Weights of a small GPT-style language model, trained from scratch on English Wikipedia.
Architecture: RMSNorm before each block, rotary positions, no biases in attention or MLP, untied embeddings, normalized queries and keys, capped logits.
Training: a variant of Adam for these matrices, 1063M tokens, 8111 steps.
Each number is 500 + 25 x the weight over its row's rms, rounded and kept within 0 to 999. Layers, rows and columns count from 0. Numbers have three digits each. The size before them is the row's rms in percent of the matrix's.

# layer 6 attention query, 832x832, rms 0.0362, rows 268-401, columns 312-415
102:500484508513551531502529553534491496509515486525490493534527506513537472520545532532510483524529496508514498510468538508532498535499518502499513493491543452496493515538526483460513491518521526487507528520486494493478527523487485492502463493513486486498512532543468456509487507478534498482489547507490549522554517
107:497484508533507534495499518483528475528484470501522511509534463487502442488512487503483521521506525470499498518484506459545502519519532455483489476486522487491573525517477519466513476468517488510494474519495499505496493471477513538465479483506507520474518497497473463510474522520465484505550485497535465525490499
106:489523505505486482497485476527486527468509538489489526474516516521458532491422509496492501503501468510485502470529525523470511443466499520486496538493474491509453479461539487491507494528476493483491510499539496495488511509532477459517510553478496485525497488477529512491493489491517529523471530500461530505500520
109:511493497499528535496498530521493461501466493526454475479497499527492479503542507510516487496543517519499454519498537529518486547483500471507536519496497471495509483548558513497493513514489512499531492519481522508494557504450518543521437500532487467487502564493454533518471512497530508510490512515507514498537496
114:521491496508520497487511476506473530524477498503488479500486495538486501508516485533471487531536528518491475511533558482535513491487496502513479520496509470521473522495494504506498472481483444451510506469513498503505524480516461493496485466493473471500441531507501519492540476467558512509480542476495523480535488
114:472498504508548544489512527513517465532501476514532520515482539484514461550543517507539500515514519489504479540486501527515489520467496489509513484501544461506491501563510507513511496498512515520517480499461458490477509518468487503529464485515488519490492519498488473480474507520501490467526471482525510487506491
110:511519490495562531511529512513515456539483481497510485493490493528510470523539474502503498523526539481501479537509494474504468518505490481499499509465526478476490519547486512518519469482505511500514459485490448501491486509487497467502476488529480496507477536514466504493503479469514496510495493495490522465554487
104:474482520486453511485541490485508479490505504502515536529512477504502466535482526493521484459484517484517527467489466490519481474457491517532513480505511501520521489497489513502500481517506530491515498463522488487485477538501485500493517507506509504534550470517505475440475485507492457457491445514558481478500447
105:480519534482482526517523487464496465518460505509492524485468530461572438527518524485501529491514514517514511524505491456574461508477516477510476517483490518481546501546503492526528476504505508495521504503531501476494488497457490553493464493485500489496528536502500543516476465506496494499500480525499511492510468
110:479498480493458467523488479500543484491507481491483535494485489462503473450460524453509498482485497497503518466499472489455511462500526495524507470505522534549497527471505449520512511511515496502521468509517548495480526498545519517491491517494524506491505484486528482492493518491483501524536514518492505483486518
105:496519545476563543565470500499493451494497482522514470477474492512521516541534498515521548486542498489469486611489492505466493513495488503486482517513509497483513516533499472538518496439494520527499503480485498509478460511452508473513501487533472475480481510527486485516483510491495483487503525503505512495504518
104:512521512478430486521511451458536513476508485532493520467503486500544504507504518474522472485454490523515542498524439475511474484491520493548495500495551524548508534519479495480519528518492496523527513467527485484518490532516506548502534486534513540475520477504531494492473491503495484491492487487536522494479496
111:523519475482485469494482526479538468505520474493475470482489498489501477486507530456515487495500480464465478522473464484454502518501492485494465446491498517534527477535503521505455535491496507516502477496507485501500509500494521485498516529482533525474518512499516490504468536480524478512554514479539515490484491
103:479488492485472500516461469494526519463522502485487543503503529465488506503478505492516472443479485483503535459490462498443522516498515503529528478495468550515454476455539492482435550544498553519485514474525514492483487500499500446515511497503555509478519471477501485454522509483517530490478487513471495491470519
102:513509458531494478477497496511549511477504492424489516492511527431471515465502516492499509502481524489505470460521515527491476546539508511511497499450486515517459513474552474462507524513498498562450515503506545513480499494538483476491521511530491488490460519480507544522518514504481505526527519526483513465483504
105:499477474510546485435471519510446499485502496510506458494499474510445506505480460519498572497544513499491451536466540539509519528470469478496495514496465469499529499479497523514476464514483492526477498485464503549519506474496513430468474523500491493546458513465482504533479549518463488473506511499504488526518458
103:502481497496466486525497457492561497519503520515469580500479479483513514521511519488480473473515531451515495474535522458514465524527464480526551480510484514479436496459528505519512573481501488494470507526536560530473473497516490517514497533514539514506463494496552536489510511455484494531490483546488490506521525
109:498501518501521503511502483512498486526507473510530523504532491530498474508510505533517448558524499526527505540494529510506462468499467471481526539523485473468477524483481478458502504508478495506511509488478518518504551533485502504514533445550501500528458503468509431512508459496498455501470499444471482525514499
107:479531479473440545543503500482542534500499541496479514480463537507514513461533545496488505485481463509521529446488436488498491466528554532523493525468492552511487546521504462491458524521494498485532553522530504501472482518462512506507492481511487469464530501507503508486501507496534486501518499494503496468463520
105:476470448497543506451512523471511500488527493514446481494520550477533491475484561450512500528466496459513491454488494450510521464536536545493545481533468515513443467506495475504498550537497466462467532479542519501511542541507435515479485485497491504520482563528514531498497534516461491498504496470499541416531520
098:455544511450489481506497489504449489459506498517497499488504451533518490522456489504510518452541517511502503558491445513479514496467496510462469490495533510502548496513488516522499497517512533477486479442475489420526482490490535443534528511480545473502541458522519491486463515486524516515506471450478562509505463
099:501494494480457495523508519492512497469493489508518510500523545485518516491510510432508525472454530491485525468507480470499531478501549535490508557483507537515500467455524467510508504549506501436525553514550478488490454524512479502507509503479514485467508477504478496472501528451516547506483500559509522468471501
098:471496501530525477479490483476490525467516461523504498503532491477515513503499521508540508476515482537474502458489532495506485549487461476519486508528492489506487471449566530475493491518507545536495508525502491530534464495530480489492488544509512543536448499425472477505524521519464506483480518481466453560483518
105:504514553503523557500534502505484518514506512454489492495530453533460519517498486577492526496552490512516496552522499571484460503449479479447497518447476437479469539536501494508502502480533489508507456538466503500447507455490510472500463472539496475502492482493503521521494486558509512461499432505531509538491461
098:447499501459458488506467495483464489472496479525527541492509477467511526491459486508524539456528542504458518507473468515478514519474475503494475521522520512505535481492537556485455482493522551524505505456508481493515458492515441442484498523513524498511484461504513531485461553472512516537483529444503486487498459
093:506450500458524518478506543517496503525526501494467512524499550488529467450522517484434506485470533463532473498438485482503541486489551534517538485491509518499529513496459499527475509500510465466523532524489487473521542463501518513482495517513523479491494521518479515480502506466493553492543487531504544458494447
107:472522510492495531517490500492510515484490487451483523511498547479530505509488538462509543496499521526487497441475453461502505498531501545499496512462549552521486510509465477552491527527495531492497532482517456457526468494484522488498543557488472490478520468538486513507506521477524506499480520488529514474497530
113:522523500464487503538512490490493509474524473491509498489509522500492523482464543461490506448467492489496521448505481461479539478493528499555521498504506550535460486466496528520538497522469483479504544466539492503525507529530509522516488520463519501490527506487476494498496515457477522514486521509491534515505535
089:506533493495519519519505511493562505490489561483479509463528536509465490487479521529494490541482496463481508477508462510496513507506516492519494501496475513516463466546498500462519565451513507485505521529531497534545516528492524538458550469487528499469504473524473441551524487492474499465498473504501513532488519
096:496494523521495490509522448531513488496477504511491485496482513501477515545490480455536533490517517503531498521513497492499520523480490494510507490533485486520521498492488532500521483521501485515467492487492509516492540481502476468540516495507483492565473528475458558527489481523505471483471508515514515519520495
084:522504464485467462456504454499459487439505493496521447469506437506452498505497509448550503482490489525482500517472523490508542542500545511445442484500465482487526500521532527508492485548518542476481505490443470468524509477531496481512518510473528493504498524492492508519486539539483513570511507475506519456527495
109:528494533494529567521452487488512498504512483516541477446496514483472521470505490499458554507509507497514509518491487506456511440492487475468521536489526507496452492500513486503457494478495489497487508515502466473484532528504512503518524492495488480491507507481509549495505559469493515457484523527543551481492516
099:499472477489517520483520527475450531483453506504416506511502530486521532472490499509463495511446513473491505476485513525555574496489530518512482513522494505491518492495491496515484513492466459467493550527488504456528527478479479546466503508473467419504479533547473546520507506536500507445549472515527487485512475
105:461502506521556489466511505515464478529487477493502512502482537521471489529483466473460489451501542490503458488461501493511520474504519506475505472538536502494484457515454535494494525533506438535468499485463475469520535481503502512459489485486507496545496526522503527530493507464475530502514517504511529461562461
094:500534502540519463531511509533499501469470491491545473516518534521473510544508430502541477541513488512505489490493495521485497503472468527467499506488517499478470487504522481470504471525493502523499466503526536518470516469452497501506509450537489493510457465473466493466487481509512473493475502492503503534472495
096:523540538505511506525514505500526477496521522484488476529504514542437522544491497503529483477537504512529477512503509488457509560457467475483516496525489509493505508484514490514499464521488548539465406507461515508489500466523523448507466557508473540519515523475456477489513436503503507523501466482486468513498509
080:556516491474509497509494494482469484502514457524539429485457442507484502494531486483530477515503482516574489528498522500493506484510499489513496513534482489452501553501479496498541468486474505494513483478446508482501511452527535469526496489498509510575511527458515542474509518519497473544482520460482508491542536
088:523511499459496557537489496509522481523482480464505499523515533542489515505500518485472511513454483445489514536506486499449501495452475469505518514483493500503518492457498486508483529474496478519551541523518509557483500543483512545476488518499498514466509491499520489503490493457523491513505529507549553536471510
100:533503486544528518499499561489475497515515459468485436472484492513508527520518491497483522508481524495520468465474489495493487479501508520464502494495513525519478503458478517503478518523515514488515513515486520521470473492527509451508539480508495526567475494465495524452538505517474560476481531496506547501509503
096:474535481510490485481505518518481554476530504550494436461483521505447501496509477488526485477499494508528445491469467541459498528489538534465461484491482511490502506518498491485484498554479530510494427520501485502504540458510496467460536548469497483532499524493474516530511533510492531482539477492478509481534484
100:517541476474474510479507474502509525445498513501470491467513524473482496533489512493493490468478501484475456477525494483478534519531499484508521500561480517499460445478552522507459545503523494480526510521547447510513499522524487544489567514487517511518509475477472509497498540471478509459519485529509515500506507
088:501458495527532452463485522463461503455499487502479505506496537531528521493453510482502536482481509474477467494463542493523548547476472516528486475505469504543516506497541503522472514515516517469500507499495503459524485478510482460519536530470513475523522533544449513512498502505500480469495483525486480476478489
094:521478522506570453465499588483490499498513497482501452516474553484545530501500499509500544539530500515472483470497501497510526480493475522502530512524511496513490460514557485486523481492518529501494507532511470491461519510479453475525472510478467508510482527518475533509518481511541493493492477508486476500476481
088:518517511521478471465513450528482493529483503517472489507465467538488481521514448513537486468511531515528503482487521470500482513531514481495478488526498504499476541508501498522560454526459502511476460502459501476501478463515492499459476511495527528565488527488484510515531482540472520521466460520491493503535494
097:503479507493459495526486461509536522501529523521504527529524451513475507506557497502507444510490524518482500482514489516487507479500449499490544481524506486475478488526531498483511508533473518512505509507540545515490489511499527473510528462534465496498432469519464480504512433516502437480493514455517458508514519
102:462521483554493468473477493477511565530514487504546515535526489457507504491497496494463486527486490506477477504531472526478517506518474494471466502510515489520492496512457517519495471475528510539532492525482474503509494529514474491482503510535497506481496445570537496510495526548532511442519517522516481492456525
093:500485535480530459509490491482526494489483483485483564484534511469523465520497505496494517553516516494497527476510491527485504491510450503462532500473541522504505487478532511490511490507508523517534527508560488535490466538484519548497530497486542519467515462485476489525503542465477491493496517522489545495474518
092:493522472477501496500489471505483496486504487502463461458472500472510472518502511495522538475562528508550487495485499535488511517497489510497500534469531534490506517495529432492520519533457534530483467488479531480457543453520507493530507484550510474540454513467474544471521531497514491519481454487497529472522479
099:515499492482502534531498527473491504522460478465474451462487466501489526447525483506455556537502518533536485515499481521467478472545490518471488502463512539473505532511528450506471508464521531495502495529489521502484505492523545486478539499505485460499490509502506552483530531513521459504516533493487513491509465
087:513435482470488517503492467517528478521496556501444527483508501468480496477516496495515509496461502462488485497505500560490498508510527505497512493516498539511503491471525463503487559545471488498532520511547521516478501512500519526466494486507496489498499485458488518523509521496474494507512477563492533409508496
094:502481530549524514503538517507529537509464523459517556539515572473500533465487494519468537525509515468490497497525487495506478483528512534494492512472534488526511466482508490524533517480519507488535486524564490523512507525446483551465519500504502510468497460523479499527538512469504488443509490543507523513487505
089:521534510493528453478517523519462502486525463489489461508516541484473509533479487506521510489509471531539467495481509486504517529509482529479533480541513511482470484487513465485506456560455513513490461460495501507464503462536502443497495534479477504546467522475454505477526488481478490522473473473440474487529519
091:499522467516511525504512475492507501448461497505480496497499482498483530561492498494481548492457517498523487495530505492460479489538501482440495529516525478532465503495522513506494501499524465481460508464465477498499490506481505488526518498475515563501454505451490443495529557529434504493478511496520494524441514
099:516493518505548513509461476574491508469510486524501518480522456521461495519527544531496510482543498504472530494486482498517499544466501491490496545484473499531516504477498476487502504494512487467508511517517527509465553513444521525522513473464461508481489496436504521497494474485479487561505549482474513447474471
104:535483515477503455471495501471475500480547497504517508462469510520506470494499501514533486496527458488522474502504549530503525529476471510534515465489491513495504486481494492490484485477498549494500496531536472485508473501505516472527492544526512500508500512528514527529523482482523534490522489531501516522535459
103:502520484478457554523509480522504497492473491507480482486500484546494492492540504470511500483474493538495512494482516463498514456497517487499498484600490506472530499483517570519536485523522475475502527493483488516539530517484511456517481535516516494542529477527488477482506544507498516507480465478494531481522518
097:502541507458490510493505474494504516483541478481474503500490476515545495499484461508466459485495470494474506476514539535479484528552480527509515527493478512489517491475509549542496524506497507506504522518511516501531514541456507540437494548514492477487509532519486525490483484513510521484477475475495554533498530
098:514494481524483510502523514508473514496467509535491526505530482503493482482498465516535496534511521547523518540486484527503475505488474495483484498519527480525541505506470502489523509503481518490494528457502522529487541519482469481483444485528489510502493533482489492512467523497507490509517519484499508522513520
110:474519507471505492506494478478488507503499514532453476492513483527514500468535524509509554485526436519457509472482500502498518511458524522512523502535466528518530540483472516509516513502487510481507512552540478491533570507468484466501494534508504457541541529496498543508461517487532517540501546498535512473523491
097:485501462522487522492540534480529512551478472484500472520503542514498497487516521457475507527470537483478477512503529490506544504498507496497504512517466491452497481528514547513528509516475515476509487493516485525541512515491519498472484508507518483526503534544500483516499546525488511468499469508535513494521491
098:553510478541518544495535480506554493533514499476547478526487553520506492434542518533503458544505506485478493511498518492498507513468500496484544490505511470482502508528539493498490496476495536477511521529506536509428456522490487519473488503555474487503516517521496458476532509475519516488505474527504546486517515
107:453488458539495539496522506508513497506521488469498493488502483471473487479482508520501518514497560498495492538531504484537478506467493445508468532543536499514492514526492487497498514477507496539510503507479500525477473520550487484509530444488493483515503446491515452482487510513464439486514462498517467566471531
104:503528506496487462465487470524486525488481488476511520513494524470502489473452496511470470460506481465522485455488455474476510477503491558534495467453450519515495478447510491514467515529504504457472501533488474456516503485507510501504505520492513505484488502509489522510496488500490532521511485513537478508465509
098:529521520477505479509487508437519518490516526503486504486496477523491506453535493523515455492492475518477485499502535512471518489511464516513555482491517506464529498475466475469531464480478522541513528542561504475490494506448519470469513555544488477499480567505465522530515509476510504531510510525507540490497498
110:499501507533509550530500503503529482544495513467516487458518502474446492513515510503482539549500491535517488542496502487473466506449478522481493485499542481524522524522501484486522531495496538510523516473501516499458452514466485512516504481517515478512504530492507481464498524512504504483519512515510505511503482
107:496509519503480497544496488491513487484498501495483536482517505491491511495514516492478491475471525466511518462482484524521516486478518499482495505513519546513490485491485532494508482524494497450491486495530499519486470512529563510515501495471502479519514474484471467485450505511501487487475506464521478491494488
085:532496491548511489495491550499506487495488494511517457514522511510521520520514497516551518533514529514472514501504540460467520536510509485471523513512522461492514490542533519494516490518524515527501482535484474497500493510480485498513537497510499521552503503503486450534502500522500489505510517519514510491519484
099:454516527513439524528518529543522510490503511460495546470522533496476462517467501518493467458481489473530506524480474489493531548490497496550448475517513493487513500552499530542473544486532503519508483510463495489484489532538511488504489534460531522485506472503512474511498493511489473485508445482475470510508472
111:501491506478497532507557447503475529485492491481492488522520472514506488492501457480489521456480486495485522492482453486506520487496544520477513500507479510495519515502503487481516511528491501511502505490511480522554567509483505475442504510457524545517507501477460506505503538516483487514469476470450554474494517
105:543453477496539512529468481493514521496464494524526484447486521514495469575552459543519476507557524554495488497491538504488526541495476489482535502536488468496514507526518524503558499482503506488464492497503524543500521485508526491509475504521462529492498535488507508527498504506503521507480524482471500461551469
095:503474524481455545489494492513526481491487511473539505525499527493515520479502516508480497485484469483550492474500459495512485546510483522503464484512487526503497494524476513458486537500502503532527484511509477494430476524504504506462532484510519518481543504504519472454500482494528469496460513523499502481483512
100:551444489478491504437501510506502501490503490516489554473462491493545535483483493502473458509526474505540496475498489534504509458539519485558480524490461545468500474470474465518517482500497476467490534508513527504455492500493529516520547509491471484479504499510499535477554510481512490480510530496506496468474502
103:512494493524480495536503492497475487469521456518429520509509527476496486508499519505482528478516483539482496492489467476473475537500523495508470501477480509517477481525503474518502505476537507500489472553513530475453483507504499514509554547504503492480503510507495521505519466482500522453503527522511499531537515
116:520495525455450479518483494474497512431500474477482522501497499509524534467478481487523497470521466520503501476506492494489539500526502509507492484505536544484491500480535482494498502497493484526534466514495486460462438493532488506506508509494496508519530486514511540490533504493518458516506472496504492496496470
104:474499490484506474546493465480500470488463492525501507512495472515482493514514489524516551488520507503469534501473515519543484428527545437440510552536526486500517504468484516491508442529546518479479497532502536524512537485440491517473473527484461493544489483509533500517496515488528502540469597461477499443518473
084:487487488526534514466462522532488485498462554519514447486482502512510517514516519510506554511519530511460507533504529508458502483473489509489527511521483482440476507515494557480528494472518511495462484568465510474494481468519489491489540510502521478550478522495457521499441497518516489496536521495520511505548433
104:493503500495485499476523504498494502490489503475449554509481563462521510461461537499473481495474507446520501468503467497535524475514543521519498477489472546501497481513507512527486506510523453452498493482493503507524497503488513529518548466466502509455523498549494511506527470490537481459496491512508494495483508
109:540500538484472478469511504481549521493497449484507537494458506515568526482453514497491445476491503490513492448484525481545508510563492519513529481425481533485457452525540467533521547469506501463531447529483483473479467472518561496506532507457497517510504509516512509486546485503482509493482444512498511543487468
103:531489510514507479467443510495519480504456514510479511462489498487486505518521475499502518512516537479473488505518532515501461512513492488482527537523513469453514528537467499463485472471517522527535476507458561507528517457458494498474501496540451471515519523502490505564465480515489500516484500466503506519516484
096:514488448508505447455509531481502471508476478510479460516475482460492507505499514547535525513495517484467476527517521497471468462521521502449522531531519461504507515480524508527438488492479484514443563500475505529514524480462464471500480483527519470446466547504465499531478510474463510513476524524471471526505481
098:486497499489461496519512469490516543471535484512510570489480508523543498437480500490477484498446499505493498477518486492543506474541560514515516484532545508476473443465532490543507516492518479504526516519530510527505459499502529513490530487468468499469531470528519515486500514473475511503468497524487487508468504
111:518516518516436446504522498460458499458483485476478504509501447496502522511479528488532508462488450476493502424489490449520502503516517500511525463479461533528511510472570481492470507517519498552523484503490518447534498473509478537537541523488511519511519521497451538493517510508514495546503464489483504490522488
106:510522504504494498521481480524468480531490514509447477496499507530513514552498499513469522506522475450514493462478517498497493527476539482520486497478444529534529497514471486493510524506550487488510449497475485510499524513511488522557523544479501535509535499515475530460503486490508511528507461460497485518443486
113:488526474481449545528493502546528486488485506521515489521513483515453505505506503479485543493493478502478549491530529497478470487503499520493514501512507518469575513464463509489503525502544473478524551501481507473489511560445544496469471531492468454491488548497479556475431529479511514471516517496488518448455485
109:529484481534544502488477455500506454554471534506545487512498484484512505507506487573476524524501535492457490538488550506495462468467474469499520537508514446501509491475512495517477480473503516511516443523488533514478499501491491487476455483495471507502461506531532496496485487491489520493459502461490486488492463
096:458522507500500527485477490524467503523473534523514485539449475507486459527531498498548564542512464466467493510476498505483498585496455466483446495525505454483537544473490513459515502491496473527498503490479529508444492499473484509547484517513485498514526539468506522450504517496506479515543529448521481489508482
100:524499521517501475511487487485511503470572447510499495545474499477494516505472521501501466520506464492498493476502478483510504541484521519490439464455512499536484526476519455521496466475461483481461513467519462476499476484509532527495533507500512503495521519495483527474488482531537504431530507487483493492520525
097:551522494482469495486527513489545517487511525510497485479498489505525514457482531519491479490485489520529516493534499471479422546497495521500542492478450535485480472501558437510511505498504487516483503490486512461475502503441506527491500505531502479459514546490492519468484499456555517475518502487487548518470504
112:503505517507501494506514504542507512514537527536510490484497454531453516499494510509509460516500566494492546521533529571468492482492439475478516525460539453466493504496510479435497530493519522508501483515460520515486540524477499481481485470503488489496490481479522497464495463530502485479500484510478525543482509
097:465479480461501536535515433499487516528458521521534480485462510496522508454554561491506543473476481562499513493530484519521466537468472495461513516551514506489497522522468494507510534518456531512458519466473500481505523505525484505526524464504498489474508492496453526513473501473496513526447576498517486474531490
084:515510534495492469552484497473525537456539433484471524494517490516500511449509510506533466465497476523549514469516507494498510512504504496574537464488516527532536488479478520527489532494465468477484472514505480499496500533538557468493535520510484514532513500471513489510540516511466500486475485507468480523488524
107:494491467505550496492483518518503481503462520506539467495501479487470487505552469549536502551520502503456502523502473492491476508469486498501480505502494460453530496496543478446527513491493527502466517497486545501476496467500476523457446460520493506503493561493497495509519515493472475518501507472472500500497462
095:522465489471495510513512485487468483514528510485504444507515526496515514496507498565500488486560459488543490479476482485449511477499470497508470487496483479553512495527506487527520517544506510515485531488492518529511475515508488420491504487515515514510522481491471478477573498487449528505476485481475503517502508
095:455501506495508442473469485500505488490457491505546500491475469522527525462468515493503506489505509510457514492481492460551502473439486487538524479537497494524506500535476482537519526522539524482495471534517503476496540566489530514509506496463543497503484506521481536524467516483543503473462492497470486509494445
096:454531479545476444497513474522507528532520500524494495485485468483530489483546490508534506476498544502497524490529519480487537450499496492524525497503493528515474519455497523518540461483482539510482520479474491516480479473512516490498500527523492519461470509464457496491562522515485526488485505485475509515506501
108:493530510470453495528468463534431503488456517479473494514507485522489508539546496510535532472550489530495518492481436482495475531476499508468455480535494497460558524488494498495486499502510513518522468511504472497548551492460531495497490531498533499474554529486484520503473485521501512469494485480468462473488475
101:577510511518545496533501453483489510527507499528512486457504481462504503500506502511510507496483488524512516479514465480488509519478498544487541453486478498533475480484490470493491540490498530486496485512488492474478509501489519545498510523505502553551478538475507492487541504509485505500457507475488506497530502
090:494448499495483518523478498453520470513475537500507475440481494523551536454587504545493511541524515477489509500505507506470520480508495449507510540519548488480502483510522540484491510499512497483501508527503505535531501515499508482491522461489476504487507485531490508539489496497492465517467566493483509524484473
105:455538486485496501530505476532469504481482531503502508506507508525506462455511499507552507495490494513465519501472501480531463543513485479494526535499484514479583498520467446485542485476482483479528475524533509481477515530514494531527486528501500466497526498494509498529474498506514487510476519501499466545461542
098:473446512477493521502496444475488460467528529499534494494480565450518504479507508578522529491493506504500496512496508511497485504495487505504456491500537494510530511497485476503476483455485507542485489501487487488480452502510475531458488461507495509494474499493509515495502491515492464441517510529512509466499525
098:507447489489532467505485492511522489505451480486514532547473487473506499500476494494512451496467503516525504490494500460558444508517482515458501525489518516482452476471495474485502474487507498516469501517482543515474488511446528540485528506521517492471528521499498509478496490543512455494523501506490487496514533
092:564515519517517517494513500477489475521436476525519539511527530517532463508492487531516444528472490518538508523466492502537478470468518506525477477487477489518515511490461536452445554520489490497475513503537509515495494493498543500501490503489478505492510481497549476531499467476464498531515477486506461522461494
098:501479524477509554526534516514508486502480512453461502499466507464486467535492486488499476509520497495512543512488497505461483516522522533461496462500505502478491558523499486534505515494474531495471521515483489564499547508507492513461509452500504536473506514505507509480513430491488462455485491479459481528479496
092:486489513490501581473525477499476476483490481460529492501521501542456515532461500490518555511502479515546485514480464455538474507495480436493477501526464496545530499473456538460499444487512489535486462494493485505509520500462517455512510479493502514487484458472493502475491523474488494510494508480491494475472494
105:499500506522490485464483547494508490468505517502453511490502504474504503497481486501487507515501552459478503492487530520500521473548476524489506537488496549503499465496486516515515473473513479484460485531488514534481444496504495480482476543474484453506480494552494445481527484489454507483495481541520487504515508
093:489474510489492522489484442484496523479484491488510488503476471477543528488461519481526508499484474477503502486465477490532495503476479486490480508509520451522500472508536474478468485480506483523482495506499513481495508499486452549525534476483459538511496481496547499498482506509543483487509490536478532506508504
098:529474514498480525478465492476519506487479479447516506495500548523489476531536534517504473515500527516496461481563523474477480507527489500475537497498469518498468484518493542481499522511493480511515563491478507522493508520512481461488495496462513477472509503510489509531458496488483475493474513536504511521516506
098:507470495497506491485514480459499532521507494501528461498515514476468496478502481447493501537491514531569503519523495516440516466529470494483494496526521550505490508455508479446492458504472494497490506456493474500514471466497515456487498483498493492520495495509500497438504516466501507543504491489459515497517496
105:474531497520490465543481521484532506500507497451515526522482449486510504485495484510524514452501500506506503478506520492544475498503430485522476501525534512496500493502517496486504467508507516471498465501488517530515484474518557495499483502473509488546459501520466480541443479509486533501476497488511493519514507
096:509510455486520457519519513534512488545472490498515495474511481490495483523458491473459509493514523482505494476505507526504516445512513456552484520510475490499480492498503482531542449504485477462555504485489562499496490495459445551514534521495471525496479416460510506491508528485542475485516511485489527470483489
098:454481552466469497510495483463493554477534453449469517493525490515456475491494506504524529474507526558517482520497521481480491566508480490510493502440517463483516533524505507493514510443528507530520440500499504541482511445515532467478518495494472534507501455501482525537512485525504526501465506521487469520495487
098:486466492539515473464519493469486514513504471444523545520490449482490475531476490506504457522516485482523476484463481494542542545490482494522470495518443459519539488500538465489441458497517526494497496485504476515500456495510516532556473448466491521491519523517519528533468491489549467475504463508501505539491505
095:472498531531526482463488488512495489483498504456514505519496522495484489536505540510538514455547465446474487453456441451552465520460547472545486481505441493545487493505501532442505513471530476470493455495514500532501448503563514502532485501506477554481529474514491492525502503499528477537530468553487511490506513
099:477506476489509501499493526458462517528501502474525522524507525464530474486560498512493483490509466522497493484522515507505487499484484490513446476515500490487570555475500540482472545511529494509512513510523504495512493519521486454496446492528512498468512497509526519502520509488507509534523469493515488523469512
103:432533499493480488513498490471484472506546474522464540489457493525510512518509512475541512506511463500514495480480485519503524550500495508510491524512526538483536517476472521481499499503519534496510480510499512502487506470549538499525509506465472482532532513493530511548486447510449456525527463448518512498514512
098:497507479466467505474521522505525533520535509499518481507522480480510506487483508498497474505489480476494514508533455470504498481481488519513433492480481500519469495452501512450521434500494492479487504467532473458520559540496476502518540502544501481475511510488496497451515556511533502490534517507492517468487513
070:491510478497492497514503517508514522497512525510506522451522487523533484447503504456503453494504487492534511516486513513488518498489451538513485504517524491493504512508526536495513500518506513472503506499520507521485508516468515514487523520509500442489519522481526456522479462508497461502514523522504435512520532
062:461521518492549516553509480527483505527478470512544510522464528463489552493495502462498477522497488530476482510527447502493473516455487503464489458466566497484481461523473483527516477511512536496512488513456541486501506474500482485481496492521505493479465504463476512487514462518501518543513485538523498514462515
070:466462511524511529530515507484474513507501503520533484497507490490537445469480503504466513484525514491533527499459486525484493509539502462518489488460531497475500481521514485482530521515451563523542488490508520510441521505479519501470503518503561515488523515504495528488520501497507467512474512508496517517497543
064:565476413504509460488488487501465486436502472458456536516495518517492515504495502526499531521490512489507485508501478489527473499456478476515484513493515478498505462533510501523486478455471510546488497531488473506502485529550481489544468509489491503491454534531490505477540491533518452510478474457511474477498508
066:515451461521512474493471520526468534510498467511498504514467478465493491481476507523486525515473483528516460512475479544550483485500463469502485494461517463511479461492522451502475457512481510534517518508513489497477507498514501507500490479512516522484475475531526562509534493473489460490473491459486518492506514
071:533526484513507484502494482523484465521508493528476462461485504515473518570491525474499528502477521504470468507508460507541516530477505487485508519548493497512498524522475517527491489502502518500499442489495504507474495473544485502537496486526521525521526519488442452512525487492511566496481500495513470481519489
067:503491469500461504503490498476506484525473485486548507548511478506529478476460467522516455520498454492483500473540514505488495488537509494506479471490470499531516465473532498456480489511472527511499556472522529497554510537488480505502480529463517531478495549522527521437475477518492471512518519496464525527496533
069:524464477487502475488514496550522515487474450505521463472485502511483460556545503486503500496443509529493479532523443554526523481462524489515485537453499463533511534481503450500477444505482491534522483538462496526508475527530447495539469468523494565517479449515505503530498508523488541477474506480494511512502480
070:464526503495548549484469507463516495494467494537549500525537514515511503472493504537522508509513454495495529540501527538501526494556486517541507490508486506470501511533495477497504523480499490487510548501508519500483533510488453511474503478465501518483494485530505512454545478487468522521492544510481526525530519
069:521502525513465502489518470502462475490525501469487494482506497512504508536541481516495528517506516487492528508495463506535479519484521490513477494548493490449513498540500525531480505483529503493484474494484469459498504496502467468484476487516487529466464483488507509472541501531533502486481502476483504493482461
072:473503497540480549526481483448487513478488512539500522502500490507530479520503505519500508497530484504517511509481496509509513510553493511525465469549495488445505493515506496512501504477497510467498526505492541489437525523494479503509504554487556482471481520514495574479530498518513481508500508484479505508503480
072:524484472529517498524520460498505486514492510480501489541473501498522511494543535522511509481470488458518504470474505486504491509516504517466473501506537483480468470520529475429484518465508502536488489510502513456548493503524525516534488521485492547535478483485514511468507480552504474488477505457508510496508481
077:517526507482463448536535517521534487498527499464502464426466512511464507499455492461516497482489505513545487523521490500432527478466508471473533512496486513536441519512492526506476503548497511480478450479499472535514487471539545513533478491516443509534547496508456489522493514513493529483533480511517480466494496
069:475518532470504496467486528513517439586494534506469525498508526497472482488481498461480473496518482494483473498492531510435521509464507522467522490483486488524493547469479528526509495532473502504522523477500506547501487464473500519477505518473491476523485435514466466487475481478482480476508529457511496534467550
079:540551481454488493490478549493496498495514526441519439462481455468474509518461522503503504477461498535490482474519474529480495484479494508539520493502513520536475523456483483503485472522495506529498485456488497536530521487525516465526515473477515516518527500499520480519512536478469511476509507539495509518500496
075:497524533494523512497504506523515459537531446493475529419482514528472511488515487519502485520527483546489504517530512513493519491496486494483521523511516483503475538510487523523492491529422470531492471480502506513496529478519485495536437480498482516499489500545436490515497520500497508502511462490530484489534536
079:512519475510458456491514519550472519463507445510505514457500513501483504548479494484500494454518523482542418479496463499465472494508500522488503542473518515522459520526527518502461485516494506504491469509478481491536484484549521517538542525510461508526537513492469514498477527510482550485539488494487497514518487
074:468476533503508516491515493529484478484482536486448498504506517471493498474513498470525541470528530500524467505472551481498465493495470525493523482469496502515526516501490502535481574492527502492500509505539453487511473479480489495473487511509479457491492463486482487463449487525472526474486552506502489500470499